config.yaml
n_layer: 8
d_model: 192
n_head: 3
n_kv_head: 3
head_dim: 64
d_mlp: 768
vocab_size: 4096
activation: "tanh_gelu"
norm: "layernorm"
norm_place: "pre"
norm_eps: 1e-06
positions: "learned"
qk_norm: false
attn_scale: 0.125
bias: "all"
tie_embeddings: true
parallel_block: false
init: "normal"
init_std_qkv: 0.0517
init_std_o: 0.0
init_std_up: 0.0517
init_std_down: 0.0
optimizer: "soap_variant"
lr: 0.00362
lr_mult_o: 0.909
beta1: 0.95
beta2: 0.95
lr_head: 0.00627
grad_clip: 1.0
warmup_steps: 200
schedule: "wsd"
decay_fraction: 1.0
decay_shape: "linear"
final_lr_fraction: 0.0
batch_tokens: [32768, 65536, 131072]
seq_len: 128
doc_mask: true
train_tokens: 257500000
steps: 3779
dataset: "wikipedia_en"
Each number is 128 + 24 x the weight over its row's rms, rounded and kept within 0 to 255. Layers, rows and columns count from 0. Numbers have three digits each. The size before them is the row's rms in percent of the matrix's.

# k: layer 5 attention key, 192x192, rms 0.136, rows 88-123, columns 0-191
# q: layer 5 attention query, 192x192, rms 0.135, rows 89-124, columns 0-191
k88 087:157129133159117139099138147121122108143110117053138126131126143157129116161127111132155146107153161156158145085117138144087101090139166088133106120131100135144102104132124107159107142080139088108110120147124139111133133093159111115122156114107127152127120091112150112094095157130130129133122149103133131120177115134149088082115129128107156119167113143133169096123152101080114144104164151176134098155161092139166123112132107141079124163098122121136139160153141117073135127177132135142155137139098112149151112143121131113112063095128170161107113155168164129140136122086131169115
q89 092:130130122082092107121150095120120095062158095145120154123127122165148119124074133127142144087119119156110117096142134160126115174155104118119108138160086111151077136114132128099158107161163108163123129119158100139130127161142122134098123126105163137143084136176150110141106100092101122158117125159117104160127149136091138146111177147118118101141130106119172129111158142104123166089160147082111144110126145144109184141175068129117132129137125121169154095151120128121101108176132157137106150148145119116110166120163167115127104149140131107156145144134135157106088129120110121115
k89 087:118123139100127092109108099155147130178113165109117144132111138132103096134105131126149120097131151137106120083165093115160115126144071129114162097101095122122162152126120114104124139132153160146179117160144074115113104126126126111110149091124129137101143144096108146141133136125171111111127128144173122117157158165137184136152160126140137139123124115152147148100107101151116127111114055108130142125130128179102137145200100132107125125134120141103133076173123051124119134126102138126116121125160131127138118142136158074072155138118093132156160116119140145130105130139081157141
q90 085:137125173141149159166167119116122133100127125143102135127078086142137132124124124132160156147076134111134110198113114144108156148125115124127104183149115119116108152141148149115119172130133137139137091118148122128149125166122167137160105136119170134150147102151095095141131163090092133112152130106106157118117165134136141156094109150058144171089131154081127173096151130101103137125160168098101079156134144164139116157102128103150135112126150149148093127105155135115139076109094091121088109137130100144115122140136102155135140111137134126123109130142115113145103153121067140139
k90 078:151127112141147092110127108177133089101122157146111152149078095141101102147097139151102121132150132144109162118174127156109138133130103167141161118139110126131171152151126149132120115121157149129077126114157122160124111121096160149120095153126125182127146170137090099071100113142094152141129139092146142150087115108180148175126147105107113143139155113152118119161130150120131133164116099104147123132143119137091135096130089136147147131126158169097142160132176145124064135077127110112112152104169141160080142128119127128077155096121116137141107106119122130134165151112126100133
q91 102:104132172135132138101128156147177156120114127123097141133132140149120117085124131106139112132098102099099090104144151150143173139105134129139171127109110128118130136132133122111075105188106103124119130108120116147121114089105186119129119109130106152137114123176130153152133175142131142125130187131148124106061117160132110089113123095116139120134136141107123133126134152098071156137134141149118116113114134078075114162126098098093127118155123140168090087131152135146134164139145137118109067115088143132143132133153159061165146149161129143146136100093128111128080138107108097133
k91 095:144127082153116135164093131156130131129129095118162085136136117095109169106152133122129126080106119149119096122122145187092159083169175111064096147124130127145143136144140127119127104101112088147133096145134103136144131113119146127142153125088176169080113119136095139149081134141159135117146131071153114132114163130117110113143160098127112112141113109153145085127112149108165172129160132145116104125139172133134148163089147111128149162140129130182140121087146124123183107120115138106181123144117126123135122077122135133092127137092123126143134131143118128106110140090118184134
q92 097:145167150121153075131175120113110135122080138159140126120112134118106125126119170111144169085101105181120140110127175124158121165145133136130111166122131135102127169140093123099140139123123124140150171107104092084102135096126183154109155144118138146086094124131125098107108125123123147139163141125116117158138096135122137167110159176161093099134154108121146148143159099129130112180186079110161127119107178141119149118141094108172110103158077140112156127100128142125119113130109116142131092105158091131107108116128122143133115118126131116087131141141169136152143108164078114118
k92 092:121136106136130100153128119129130154123127147120120102143096151111147165162098121112152161128130167136138148132115143121136173114113109099117182127163154088121158182115066142111107135137155125127112114133085129151142123132132136111090123078111136149149128131136151164131128148131102149142056172110152135153191063159107148131123162103143129125145142141086122105139148114172099148178131116111137151125101128143090118149170074142120134072138136147113132131145141135185119102105079108128168138142137114157106172130120148091121125120123150125098144126161142153102109159115120125144
q93 097:195057134107129128160115108158152118111118161124184143098116101164150122118152183112111109103106143127156162123150134145143119133155116127151147077131097143112178151095121153145087116120088140102084138154132127145127101132116140128139138089131170114132095157113180100154112145134130118142168139111160127143167139117142098136101189095151171133145113093125134118143122121130145126117170150175149111133099120124109110084131133116123138203153146115106125132150120158127118138108111086136129145128113111130085123165139140128115114135133120163118141082120166141118115097158140124118
k93 099:139134124076124136122086105164164140114121175138130111108135151101100127117156147155104133134140108128122111137174153134120196145108078143126072064125099155140120161130085117125123109132098155114116126099166148098127126098131135113137101151140103124096066175151063146143115107124138184137128138106143130133109128156139110129114164168099119112113108115139129123144058119130119084139138146125112095140136104128139132129129120144097086169108133100105122146115095148097140133083115113152164148148126148128137118144100103161137143135159124137094141097141142123126155148145139091079
q94 096:141124119161086148122154116142101127108143097129101107118059090148136088089134116164126084108178163145144079130123134111125128127133102098175167133161138176145108136158101128169086158158149100119154124131142099115078116119120124124171095115094155069111127140118070094167124138152133158133084151114109122175135126112097113140173123152146137143163113143164127142138116142155110106080131120109108116125162143113129149109099137150138123150137062138152150111142091124126109134111115127140132146113140118149155106140118116151157148106113170132141127143096128141130141088135116117133
k94 097:117072116164136102127098135142156143104132130136151144146106106147168121144077128153150087080190164108105124125141113090149110135170096145089165106163127138119124142152181139138118148092160134130129136159107149120149106123122126142148093130124130106098109096138116137103124151131130132161123108104131110125138146155119153103133142141105116131133127149148110156096127125144117156134137147136108126110167094116153142096106079145176117143117132116140143092114135075111088079130117146163144126130118171129143114129084168149141133067133139135093137136076138087160106164154100064134
q95 097:097119112144138115117139099108111102132151142130119103151117126108106117144141160108112130137087119121148124122135136150103161130094150124115171091119116115136152084157120098174168139129151099144153124152095108097180144135114120139098163111105116120135149146139169180151195128115146141130129131160142165146088173121163146114123126072088154126133141135108079145122160156135137140127122113175116164099120102120151113106176092105122086164134132117141145117125142146134154115110119116112100095118128133125133182147115172154151137113128098171102082129063112106128081155141098137106
k95 085:083090152142070111144147158133133126157118099169094115141140126183095116146133107121122136179155117141131094147136141141112135110123163116109085120128106140163104148149124119132064149126077098136116090099117122103082136118117150146165153100117104131158128099127148115165137143117131122102136097142155138097118176129110087126120102114164111099147150132115143134149108096120150099106123136110117129135149179107134089125146104163145110135124149081167153126126079150141200158151144157151115133141126118084144169114140137164105114114159123117103113144120116122141167089145101123104
q96 089:145130116149152103112147089110171150147148124148095141122106091111142115089135161132135117089085108120137138161107111160149164121134136114110142164110123122157078104136123134166124178144139144165163171086109149144133117126143127158129182130134110137121105082165110069160111134073130082099130136162145110137119163091130153152126107163163139105103117115124122126116188163127157136132119138072173127124139140109103125141119117128113112126104114144118121151101139166102121133125118106128131105188130144144132103099128106136130175126128105182109140135165124196137112122149110121130
k96 086:118107113131127113144142121149167172124095132187150078139131179133085112148087120108124094113136099103146093137073122112133123104127150143109131165141092087157097126099147167145117144127106130112122115105127153140114068146129117147152137126169092147148114166091092149112092133080099095112125105116166103174107110113109122135140126170161109172129123149132122133115152110156135142117112106103125128134163107130084117124151083136106073092121111135137119115110102156121131135151111107151147157126170129126143137133122163126109151120142070170083144113134107169103118127129127092124
q97 094:120095154128151142164103103139109135132168139130118152114126146128089110118094115157146104162107155133119164136083108144110166132126098108172128144152109121123126107126142091102081034121137154134186143152140148116115148109105073110171131111135116110143123122155128123153183150125102095116148150107136126138107154120117116116142109139142085127159128181106115131120129111124104122105167123148116089106090108166128145135119111097127155119143110157112093156123107114120139128149115127125131086146145103071086124145089153084126164103171160132094117135085111101142137094122157129137
k97 086:128106109174124162108115154110141110139119124134160116093137182128122155142130109134103135141137150158135107138111085165112167094133152129156179129124129112126101157077141110175116131097116127144185127162151114096121144077077129087140126101122137125138145114124122117123091185141143093142165154093081116099116133123087129066134130115098162082123148147135131111150133144126120126139135156140143138126126081188091083121152108128126139109156130120146095112116130119092151143174124109130173154115145127165180160100157115093120108123136154104114112139145130142114133099116136108123
q98 098:118138136127128123128108155159107116109159098128136133108117107101122124108172145124112128180159147134142120144117110133097126151129110143150089128152115130160161106145098134120120086133131178137132158128088140153089126136147105143130116125151141142174150103130128093126097149140105108131149149146189147081085095090129091162153073118110090140163114140143122126128098166120068152112124130064124119164124167123095085161167135139139125101121113140078109130122148168119117146119160173127139117132089118102178162125117127127132171117120122120117137122085098085169116123122141172122
k98 098:157122133106099166100115112103130167112128108128141103180177156121134110145114129088132146163087156111123107113110148146148133120099116147188114133155106148098146131147154143133116103086136100108123117114105063081136123115127119122168094151150168163143123170093121142137156151160131159121132105132125111124127126120136129146150105116123145101122161141122123204145125136155129095129126133129127156137143093147157102122112143128151122085134127107151150083056108121133145138131136150157070055143137075131117094112116088106147120114100118149133142142133153117169120149102134113145
q99 097:130118093105114166124132149071102164103104145115120129143128114131144094117113136129133126143135122105117114189114093132130114157130148150115093109141102096081098132152126165091094119112111157140141141112169144156109127090099107153165119159153132132148112106148140104173110121104101146142098169116183140148111149107158094127117176134126133101128113119110129123158158139118106132179149112132146140109121122131136104099136099163112158195113159137168141140105123162099113107152134109156077091129145130174108133129139120071140142117161139123127104089137182117149183117122124159150
k99 099:149120137129163097115145096184165155129102163148129161107166123166097159125156109122127106119117169105139133180102115188113158107165131119118158156111074119124110104125109100124115114107145131147152115117137106125128123131114151112153125119110131102127135120146128141100121138150100160110126092133124111157103150145128146136149152063117127150144148143126146081160158149141148177147125154111157076165115074121126155166128155107115131136079144142125105122125109123093151154116123085144163119149163119125147103184124105124158126123126103121115135118178125117065156098155134086108
q100 089:131111138160160126110151105120119127165117152124153146158143082138137130121175113136139147089109108122109137132159097137144135113164133113092113104122137119105113104158152133137148108156093074155086098109132127130121136101140131118146188121120099142109107115130153125093138159113159122050109102154134143115172190180104132119142146149130132143131176132123127129163135140112110186182128074166114104116132112150160109151141101158125100181148116126152145148101112090099124123107160153110136121120142138126113146083161138129129109100129118122159140144117141135098176167092125150143
k100 085:127097146150157133159166153153145141120092113124122122142101129157135162072132128151119147129133103151100101071114135111094099116128114114133116103125121113147155123075111099113185107161123110204127092116132116133125162150143122127134177110104155110193127095135172140145140143123150118090126106161162160137109087123150143123160126082108130144134140159103154082150149170098131153170156132126117117091173116127122160160093110175137118113133107117134123143109113132106091108120137154118113172133115108130145158099163115146168126110141107120170153108134119136090132112132125111151
q101 090:116135124139144124122108131171127134119163142113072130170148155083127137173121126159135130142148162116128104187072153143093131139125187157105111109114155168151115104085122132112106135153100141127113105132106142154155118097127122152106162089167159121136146117095128127110133144145117157131136078120160129117123128141128143134163091112122158141146132075141130177130091101173133133104142130127160141111130165127139145140073077135105119120135122141138138124137117094157123135107140157100152122113118100143145153093147177108112095183130133121118126107140124183159086087107133097087
k101 094:094103171113175127115128107163126133102122126116182108147114102130140126089153118118141091156164149134118130097142089117122113079094160076137093166129138173180106110134120142109134164150145101127135107124144098168115137140117082136068121113137160135109119133167148167140137137118102125143171141144116186133106164123170109123129146116163148110133148113126101115117133118141131113105140157138115137150135129103140131121117112145111121083108103125130158115123123127133093114141097066099139098147129073126116087121112121145084150116149126143132072095094167145122102125088147155089
q102 091:111178169103188100145119155138115125070162115142129123118143090180154094094177141140154129107151104126092112100115139115103148124130168122141148108109194100127151096154131109133119154077123126071158130153099162101119127153132096155139114105109122141087150124134128151090150155163111145129123104127113184122122126133110112122175139109144137104130118156121110141122096128113101116133102170149134124137174149107112124143114119116135135123121141162103148129130123097107134142082120103081127107177140123155107128124116091117135183115139098139173153106155143141117100151140095124106
k102 088:121105103101125143111137165131139143085167143145165153137145163093111099143124089128134141109128110139088146131140143094102116113091115119108130123147130168151172135109150129075150117145136129084126141101130143152136141124119119170131160142113080121135174141098169136118163094156127157137119087081123098104099134082117118181137150121120106151162143143139114163108104110111138112142124104146104147093152126087149140128145143120145107112093150130118125135084120155134092137095146068145096168109132145112106125089098101141117194095144173155136129141134100137161122116102140176102
q103 093:114133138122143100136149105089137108129150154105155171146136082097088124112160138098148128154090138153118097140145142100077099135142143112132114149169137110094100162154093109132137143107146138137160149169148156103154136126088107156134128133136130128113101135107120100126099136111150106100135140112107121161151155110124136131123137086104094098164162126153112110147163116113155137146158094123094148158168107132129119102173146181148124134133126109127131097127088110180138108099174142112114110127153132156136129152133162067156154103172096124108126109127082130130099091118109193094
k103 093:124123134167126111112178128093128098153155150111083115131115130162132119164109126131108124153092164097125123103116097097117105101130123168143137130123105079146115149123126145087083119096115084132093090186094140095140099105130133097135141110177105141176145125085166119150169173158092082136126122170136127112119111108115129100137088094123108117168132141131151093171129131093098138137162100129078168123105112118110168121140146155125140176106117092114141132143106136099166131112150133101118133133102123114157117130176153085117121111144106144124121160156126113111113129134117132127
q104 098:119119139122169112125113115133149100132144131082076149124140117165119114108133104150123152146123120080095149155135150130149134099127086124123168139098130095108095142107156121128136095143182123147129120130140137121109128095113110157119152087100101105128180159136157081152160165143123108138118162108141132144109133127159151134130107132154129146098137154061135171157136106091092076121077121140070120150152145142135135141137092140113102137111160108119111121104149116140148144128118110095138121188083104125142113115160133109110124101178171125136119159088161120124135114107182140164
k104 097:077113103086155140103158144162129114118120138096180114103108160128141135124122161146130139089121088105123114159121145166132093109119149108114138120133141099170116098078136133088139113121083147155158092095143102140143135121109114111130139136071114127168182101147126155126121167099117101123138117111108140137132106099140126106178131121119132135099133114177114147077117122110164135112139134130121097107182144126141087124101109094145119147132181141151128141143106118161193118178125117108122092133132123127137139100176128131116107123161117101073170140146099113140153105098129122152
q105 092:141144133124131114149100169112145120107129139127111133105099094137113141086138120160124104113098150130134157132110151127150125064115153122146173147136147130159135126097110115132121158135144110144134136133187158157112133150163136141099148088119152138125180176138123146141162109097127149126083121121119136104158096182159119122106092101143150130116129127133139122087194088122157108096117131116105121069129144128085082116126127131105088156134078089145182138144111142159147119166113127101162142158153110131109122127075136146144106101086131123113140150167109150128157107122173106129
k105 093:120150132145169133129108172128090134148091116094163079145125106109150086155119127146141132152152118107143097129133148134141086140099127112136069071135123097163104109143152153134138145137137146145153098132155188158129133122105131147153074150098095134100155157122108089107133077121141146162141104146117141116110095117108188120104141137123129164122157110146107126126142132155156087104150128083074131124169155086144147144128102105135125194126137122150124156132143139140109133102114126151135133134109159128137145157115121158090125112094129120105141134103131138140200119098115118096
q106 094:104126163136119133119072193095138155134093158116143153088136134129084111132129115138156109138134084118147130122115120107125134157127120136084162116123131170125094120120102100129164139131173130109148096139148190147127119100114118176147123103127128143157128105063157141144136107160156118170154120166077120160127120181102109094125159096137108066149100116140095095177143144161137139131165116121102124117114152144110108160119133124154086121120111102120096100151106147106121133107098157081129154140142147131133164122123108114157165163124119125089133138157145144119102124124127145140
k106 094:158183116114111114115122128104108161137113103133122086087124114109090166149098130154137126136139107146117092132124160090138185136087102133116135152106167082108150123123127120109168101161131158111096156132177147183116139130115102138151117154158118136109111179116177073146174102134171111148130126168134131177115117151117126125135109093114101106139126099124087077151142116134125159092127144102124128081111143170121159141156117118169168171172118123129129137085108123141130178125125107123139121125092127102131100153134141095131147137098155137110133126116133119111133140156135151122
q107 097:133115167164143150125116145135108102124117139131091093135137130077123130109150111128118173157137109202154167073083121145124140117124092141135152125151100119134140167130156130118199098103114118147161093107187104099135135160133136161138144136179147153123122119111091124106094125082132103146116144115106133082121157133119118141116163105118096096171136124124118118146124129145121141117122155109156133181114125092129108170117105143130099139147110152135107147132143130096095121166128125094154116129145110073131145108110155152115126118156140112189120158154096142147144131131100103079
k107 090:119147167155143120148116091129073118142134111143129113112129112112132118154102104134126127125148130130106127109097134167129154103128130118152143116117126139126154168164098194094118093138158178161147147157126132149142133124134086139088090113103150151152102160161142147169163157159141131143129146152140127127114155093130120143137133171077139131118136156104176137130133142130114131134125096125129111095104099153096111165116091114128140129109074122076136137139168092132101127115120132155100126103112113120122183107106115100134178070146160144156142113097123155178083184108122142142
q108 094:133128106147162138120135114128137136134123122117141114140122199056106107183099111189109136117091119132129173054170126149107109068130148105103131133117127139117103113110145125129138090160152161098152115137168133152099107074116108133121107147131140131152132117103109114133113112133180115177121127128179172145063125121084144120167150148163129118111127127114141155127103119103138094137114119119095144126112132120122151121138131144098141164096124148129149135110132174120115147118120139123146139078152135080118111150151140138110099152136155104145136127078152119169104129145141127102
k108 093:080136129100183149090101144106144108145138142097132130107154126140112093134109134172136128067105139066142077134122113153141159102118133105126129154127150130057050142110122135122122090132125123101157177102110147150136105110093095105110178091128137124138132114189151145139144105140114129106112140147131091172136159117129115111159129131153146101115132061102126089102135137135139121125132105125158117139134151165118108123120118151132136099143166159139115083136108163141143123151135154142135133143069114125123150139136129116137120132186147158122142142113156119151111166138113137114
q109 094:146137139134134138099109184142126125152106150155146167149139129087125150123077128104126077142125138114107155083131118113156149118087158149125146143118135137095110185111111144140122115138113139110126126101116128107149124123144110132150125113121115128158142084148193135175122139099168123089137162132135148137144094141106043180112125142115136136164136136102127105107111141122070118156099149148107078131112135136121110135130145087091125090166146127095121128099143111150156145130123168150176137132118123146116103116130122116105186180126135093134128116138125127139107079160130181123
k109 083:162140172130122136135160128122089136121131076119112113138121159118113119163114159108116107062103181141176114126102151128116130118097168139127176164127138147140087156097138075140134141109117154117159124121111085123166158131119178128105143138120167131142137115165159131135135136129128137126143126162129137156163124136099111080100129116102145100180104166117156139117111143107109124110190115153132135135122157108118147135058157120118133157128160124144095120082082117117128155137104138128125111134136125103117124105161121059112095176127133105114113126149122166092107116134143139097
q110 097:148136135098135119100152160139100091148096165118104120161173126093135135119105130164130125138102061109107145105147138140113135121106132117134126092147143120106169096110172108145130127140178114094166144142141104121105128172141122151168095121125144118105159094139102171157129133149133128100129129114127117117132139089125128132127163122135125119106110120101152112120166128103145080109100100149148142194157131143117168126112076142156086162178067123089164126124149149104137092146105118134103092173117111093103101137157149153094130127109159122117099125160132130140179105143119118128
k110 100:123112140101129134148101141170077149107119121096121116109159145144157098125114089117153120122134122123125125147113120123124121110084132105128135078130133149145084100139159164158086165153124089131141099140135178145104108154089134155118128100113087141129137112147150107145121161133113171125119150149132112129140181130122122098112106100151113107109110126145192100107106135124157102122161114140158093177136145137090103163142157132138108214154105093124104127121136131133130080130152143134100118181128135139125161108139137172131107077112120108106121166133090140163172158130114110137
q111 088:096111159109132109125105123122149164134108142144124132157119106079117146101104110137076111087112110109099127117157127115126115168146152090129123173122116092134139155130157108130133125177141164192134108098139141148123186141128153116139098095069129135097177128107104099102091167116133182131154122136146145135125121118141093141118112140129109150144106161153135174102128113113146103137145159146138146109108184149082109177162107142130128124177127162136128141120111111149154119130132180077119121131100125133118077117158102104089126147140159125151156145149134146134096102138125147133
k111 092:160114132117183089152154118131091124151120142104132130141100126141099160107142142129119112102119143117142158125142109150122164121090124118127130164138112131111133152111121105128115084130130138142094141161136110148148103137119168151134094126108144126082143127140100137132146129129102148146173111128105135112145082154189160164149161110116118148134174101128158113137146137121148084157154126110122116115168154120142143097111095122117206133164114112104115099078145147151107128099171132180098164168151155183104108096141162094121097139123101115144144124119117099145120199141114144101
q112 094:135115140125116059104142175150114117186097132089150135133144148127118112158117129089132137161149109153082158129142126123091150175124146157139098139125164116101143159148148144168170112112101168108107109123112157132149125134108155161095105158129154068187114121135177099119125176133124116134144106126117179112110149093132115151138146184110138102129128151102125126128124119136150142143132148138127077123135135128110132171099119127113130144108093122117142154089155133116100128126109131124159166080079156132131091145115074136157134102111137102107143090152123154107115127117146103150
k112 091:156155169136162131095138135147123131101148137103138116123107090172093151095121176130089185152093105145115141161121162132143160161115071137115163162142135144092143159124134147132131099133141149116118130112133083137144144139098130129101143179187132098122118161133147156124185102150102132123117114138148136089135132161134096150120198122112129109129141130112124136145163137182086114111113077173108127131138127105105133130086119105121095102146135120096075125115138143147077174135136131127115111128158098151123183141105108130135175124122149153109123121143143115129131110134114120134
q113 097:095127118117094096108128089140128090152140106124107167139151163108122130137101139130124106093143157089080109144129160117138194091138102149141161128125139146073137092130170130121151121137172145097109127133110117111100116124103106131114092111151136119147111149154127157121148156088153137137149110105110122101135104115127153115155120159149036166139173143111144172128140135107092124127137161097168112124102119134075123128131155087123109117127123141110113104117130140092197127120138119176144109159103131140105124113154102144141130124151126167148108165102153103094127156118160126109
k113 091:096136102151128167160109104147104137145117101140135120115131148098131142116155137073156140143154117151114137117121139111127164064105153165116132128133127130104145116109136144173140124141075123143131109123108120112131128107104163141150142157172150131152125139095068081113158116088143101082066081086128172138128128116117127121114111119112125134171112072139133122132119140139124125088143138142153158142126185118096079146117178073108139133124132146157138110159104153130146118134145145114140124159127092137139137107155147147150119110199108114142111161130127078139130130106171121115
q114 101:165141121126133120132135141134124120139077170116157169133092122122119112144138127091115134140176109175100114136094131154135120109124143115111107089134165105125127135104126151154131089130186120133071080141110174159128142142117128127133119142178163119135110099098140124138121135146129147110092160107109144152161139132120133105106151075142093109089124176102135126155114140178111116107133150163176140115112145144094100189136128120149160153130124165116142161128097090151128117123137124104127105118127152162115152083174149108138093098134106145154158187093157118104092131115124121105
k114 096:103119157132137148148136105131118131128095103165119101116133133117111153092143154121149174080112102117142139133156159104129128135140133168123148093107108166123137150105112124059146140151141149165157133130142084154097159077112120157127110142149121135136095149123122162171129111155169155086157118178118120104112122129159123153110159118099106139176165112109143098167110137109123131122121087180154156122118127139111091131065156110123099090135093129111156137125132160152160126121107119127096102142164116120109125113154142147201093111120136136120119125136138135123130168144115133063
q115 088:105135102078097149113102160148104113106087142129082130141169118145154111141148113149172198141131099116136132120130142133096131094137147131103133130140091125127164157104112166144155139115164140201133140148118097098155159144125088154150111142129109093113179131130127142128160102136114142107090147144139159128117159125152113153128143150146134128101128163160127139104099117135140144113191128099110160122106123138116095180113110133156150077120109133127081119135158135188117133131119128112098121136136110117109116137113069102112179124122135167148119145098143124169126150162097141142
k115 086:161150087111121102095147102133079104108163146141131197145163103106096095157126118156122163159160114132101136128128164120124115113124118179133158131134137141081150148143101151149133125138142139133119118138117117159131152118123107115053113127152073139134118159149126161126131144164116127094120118149136117158083153166159141173122161135110113115134137122127129132125142124091115107154101120117142117124106139118119122083138065117112161117116131109110133132109202137128121127125163129162089095125089136152111170182102167112116159137129170156122158140110098145148163151115129142105
q116 093:126140119137144121139105097111101118127121132140137140090098108137154118126160134111121155092148129115093100131091124104133111143139144091105130142156133144129060126111135092144122132091090124138109115157152122161119117097141128173153140149118106088183179143149164128139118111150137089105132147116085152136132122150147083132142146155166125101112108074126133148159082120145085114126163128114141146075117135131142091150123118168130158155109124122154132144097122161119128112188143156113113159147143177111128151121103189134139138116180133157073133105125115176136133087098160122142
k116 095:134118143123181082129121125131149092161093161143169107147132136133108143165098105152134098109126149147118115142087133120125140102159155097162087097136114122133135091125120134147165125124126104154117136201128158136158141124150121128125109131063129099131164133113126122104099098114158131164153134205113142141126122126103147127138130114183085113127128107124151108136106097135101117111114131152104120129187109133141175128122139118115143121110160143129146166165095076134142126185113120097143127115082133094150108134158114134107114098125140120078149157100134135083116104125109117174
q117 089:173128176159140206137142123120153157101131157143118167114102139127112087137145136119122140142159130140132146140118150098147102095127112174124116158117146143116135173109128146161148162117172129152117158111146125105122122151132149140129146098074143101144141082116106171125093177140169118143108098146112140181120100166144122157115126157119115143099152127123086137116090145149136129160129149123164092116146116109143124132132139143097123107122103123118098089130092126111115050136102114135156101091137109134144127097168128142134162134116114128102124120153106167191154146110141162155
k117 089:138095169153121107160147144083075127120162108112105102137139143138157098168106118111134118074162131098165103122127121103155120091101140137148156167102125116098147137144115129134083152118126111155091125108113155107125160151107130113141120110130151122144157119150124120127137113114151136130127147160103149166150130127099077105158050134162110150153114136146118106137105091098109206119111162164146101124154131160140133128130157122132126168127147107147129116151106131104128103152124174120104139120147149137147132122143127125131103174127145135070081095103120150120061146086145133120
q118 099:122171114166116100115151120148124116138063122146106114141115142113180079154178138108096134122107119145123125140110137085137121100099100126131127135146097125130113092115152089146089115147165154142107126115108118123086132109158122136132149105128112108116114086136151123131130109075116098107126176154170115163134134131138118119135103130150094123115119158133095124112112113123082161167104153073139100162141147134112154137126188089095116143127152124129156179124082130100133119151148153188145100157121121135099171120145129149098147151134102122176130166125148094109123122141097123086
k118 098:140134101135101121154172089118124145123120106144137139121118168126117153125175171108155166102122148194120133128133143150139164166147139105109143109163102133127126139118119089118126153130138147143140126106110106125126135119122121167160120117098182170139107099142144082121114119085161113100126137123144098158110113130165155162147099143145099145174171118159128123101121163100144107137107085084193165086076092110138104134089128135110111141133119141110159140105150156127073083150139162169123137163148139134110140160140144120114123094168111153137157129160125130125108112138150117124
q119 097:126096101107092146154118106106132131104137132129143150135122166132126089106155115174175079080182114129130142119150147131142135110127124143117092080167112133116098131122121082165171168118134124086163128162118132136131168103078121118100110099122079145108098181125144125129116156119133132122111160101140104144163120138124136123137176129088137127130122088142123124163150132139149121113166095106129114101145122138122075109174126135146121149132162117200137130114113108135136158117123098156095128134149139117112156124137146101135106098137159133122125084102166109086190136155141135149
k119 093:133136131139126103077148139130146116118120141149116144132153136104153165130163132195094123187152121112083111185165131109156151117130092129141110115107076110137135146094089147132153100133125135155151108123098145158128119087107134121119114103113101120134122128132121176170155141121113108140077170103142152148099142167112159142183150107112109134166099097121105094162111124158104155097153120107093116107106132089089126122118121118102122107128124126113114107115112085124097189118159085124159138111128133132119144129112147108153141150103137136105162143079120091138149121181148119136
q120 093:190133140119107089128112150091130129137157126148112179121157145150115117134136152149143109095111100171119142097146142130166131143109157115112100127143140090127091152106151107134143154114150135093129154134104087134116136125104121116108134137132128124098133117158145105103122117131093120073134153101167118121154108121112125111127108112117115112108143156127120132105158119116151132123104156116162117144058092146146131103123141101104131095092148167166153160096180109151127110159132204112151116118111127130100127107123199112125066101125089117125177085148090151146133143163146105116
k120 087:158137158141116118083174123131115116147137123146117141148109142132138121123136157136104136113111116141126143096135125149156123133112116116144148125152126141166119133083127109163132120128143132085148108126115105172108100074105111111117118092108090157123140136140084155140131104173122143145139167168118144111109104110125122181141144164115134147128105100119127150127148101171104114156133055096084157099119103109072139129124130138104105062115148149113163153151163124140069126117163105129152148093150149153141161127109103119122174144097166126124161115098121170109101106177131174131
q121 099:105146129159118126100088122150138142191066155147154162140145139145112098115132135142120117119099161102117135127144110123164168135138127114157153120129113176098106118131118087122136130101130144103135137153100113135106140107096111121119133168129079104140129129136084106125155157148160113111176150090130144107082156148103076110160112126172111116141087129117096156120067151138083107136129127068135147176118128119125110138135121099135122122141158134106118165124123129105110152129124188118094112105138105143118141149168142125104157128138146134135152128064130107179135130172095129108
k121 090:115109134146107133099122079136161146086135117136136144117159176123098144155075122172115107104076154114143101155112160164155171116144113132130093114148159195101130170135144152144138097123092134106122129143127114152128107099137099136145109127082182132151126106153122128129105136122093097085109147133102099140131141122123087124127116125145151101165117132064127129139125148119112120125109169084122140128112153149137105166132138140158115128098129123139127187108100130107113081167126152164163169114101111137139111140155151129149115118121142082118151131107143107145130158144146141062
q122 088:143113121149121095127118175089105085133129110180116140120167152121117134133145140117113115156167176076178153145130128161104141144104140125117131103126182094115118117155164112140159141124158085128116112156108121105144111115167119126161142134146098166146181117157121090107112112135137131161134096138109147126102108069099157121127151098142110118124117144080129130162104154144096134132126125125166122149172086112151143089108149135141090149095159144093121083080129142150163103105148131106131129099139132108106096115145114155110114154145108129100111092146133123158144138128124192115
k122 087:139153107161126132093104120145100148148140120166124177139142072107127163135114107135116135152181134136141165112129149144111171159109134128119158127112139139138131096124075148115133116105118079101156171139116090156151089107130122122127147143134114118184160116125096133124160136119117130139121143164106121154155113099170108164134129164123138149138101157057122132108141123120130144130140100169155133105132102129113107137135090141121112113144148171112149105148125132136083136071138097110125135098144148123133097103086061111114180085139167105122136103118118094103105127176152144147
q123 095:121154098136126149148108114142112120148166124139136138109156108119125149139108143066089118154105083157148121103134112131126119108175115161083142145130124105143140119152094150119140127106127134119181087153150133109112116122158148127171120115149158105138104096157153117098077115088139118157099100097147179083116151093109120135143079122105156087163115146167113105124125119171164130110145137160141140156134101120099158143124119125133085101129073133123170161146126111123115114155150139102162130127133114138109145118105106130137150152110103158082080181138149142114077110091127108134
k123 095:146165117114118107129133122099115127163145132148120160142126147104094132130160138134109164156144108133116116128136145157115163116076101144119141184154128112100132183121111129135144142104138150108103146131109123118104104090151130108099125115190137125096053178090125098084146118151131114135139079153101154099120149104078194128140125153144135143100132131145171149103150098098111097153120095160112166133123102138087132125170124177139107126144086125145156102121152155117145149102133147153113124144134137140145138109114116082148162088103113138088123090144159123125109111115149118114
q124 096:104102116142137126134114107168111099151145137136096130119155181093149094142117077150132163119144131154132137108113160120077132161115152154134138144167124127114151137113165117149080168128134147110121131076112175087139139132137123152146174139111118119140155144156069148149129142102154109124153124122118116138060155097088176122143163142142153117113105090131132107116105114160119133152124171133134146180127142105095108149098146158127147112099132142125110126113123087134154151123114191112148132152120136147167154158128133091115111142166107120123091186107129127113120121084098106129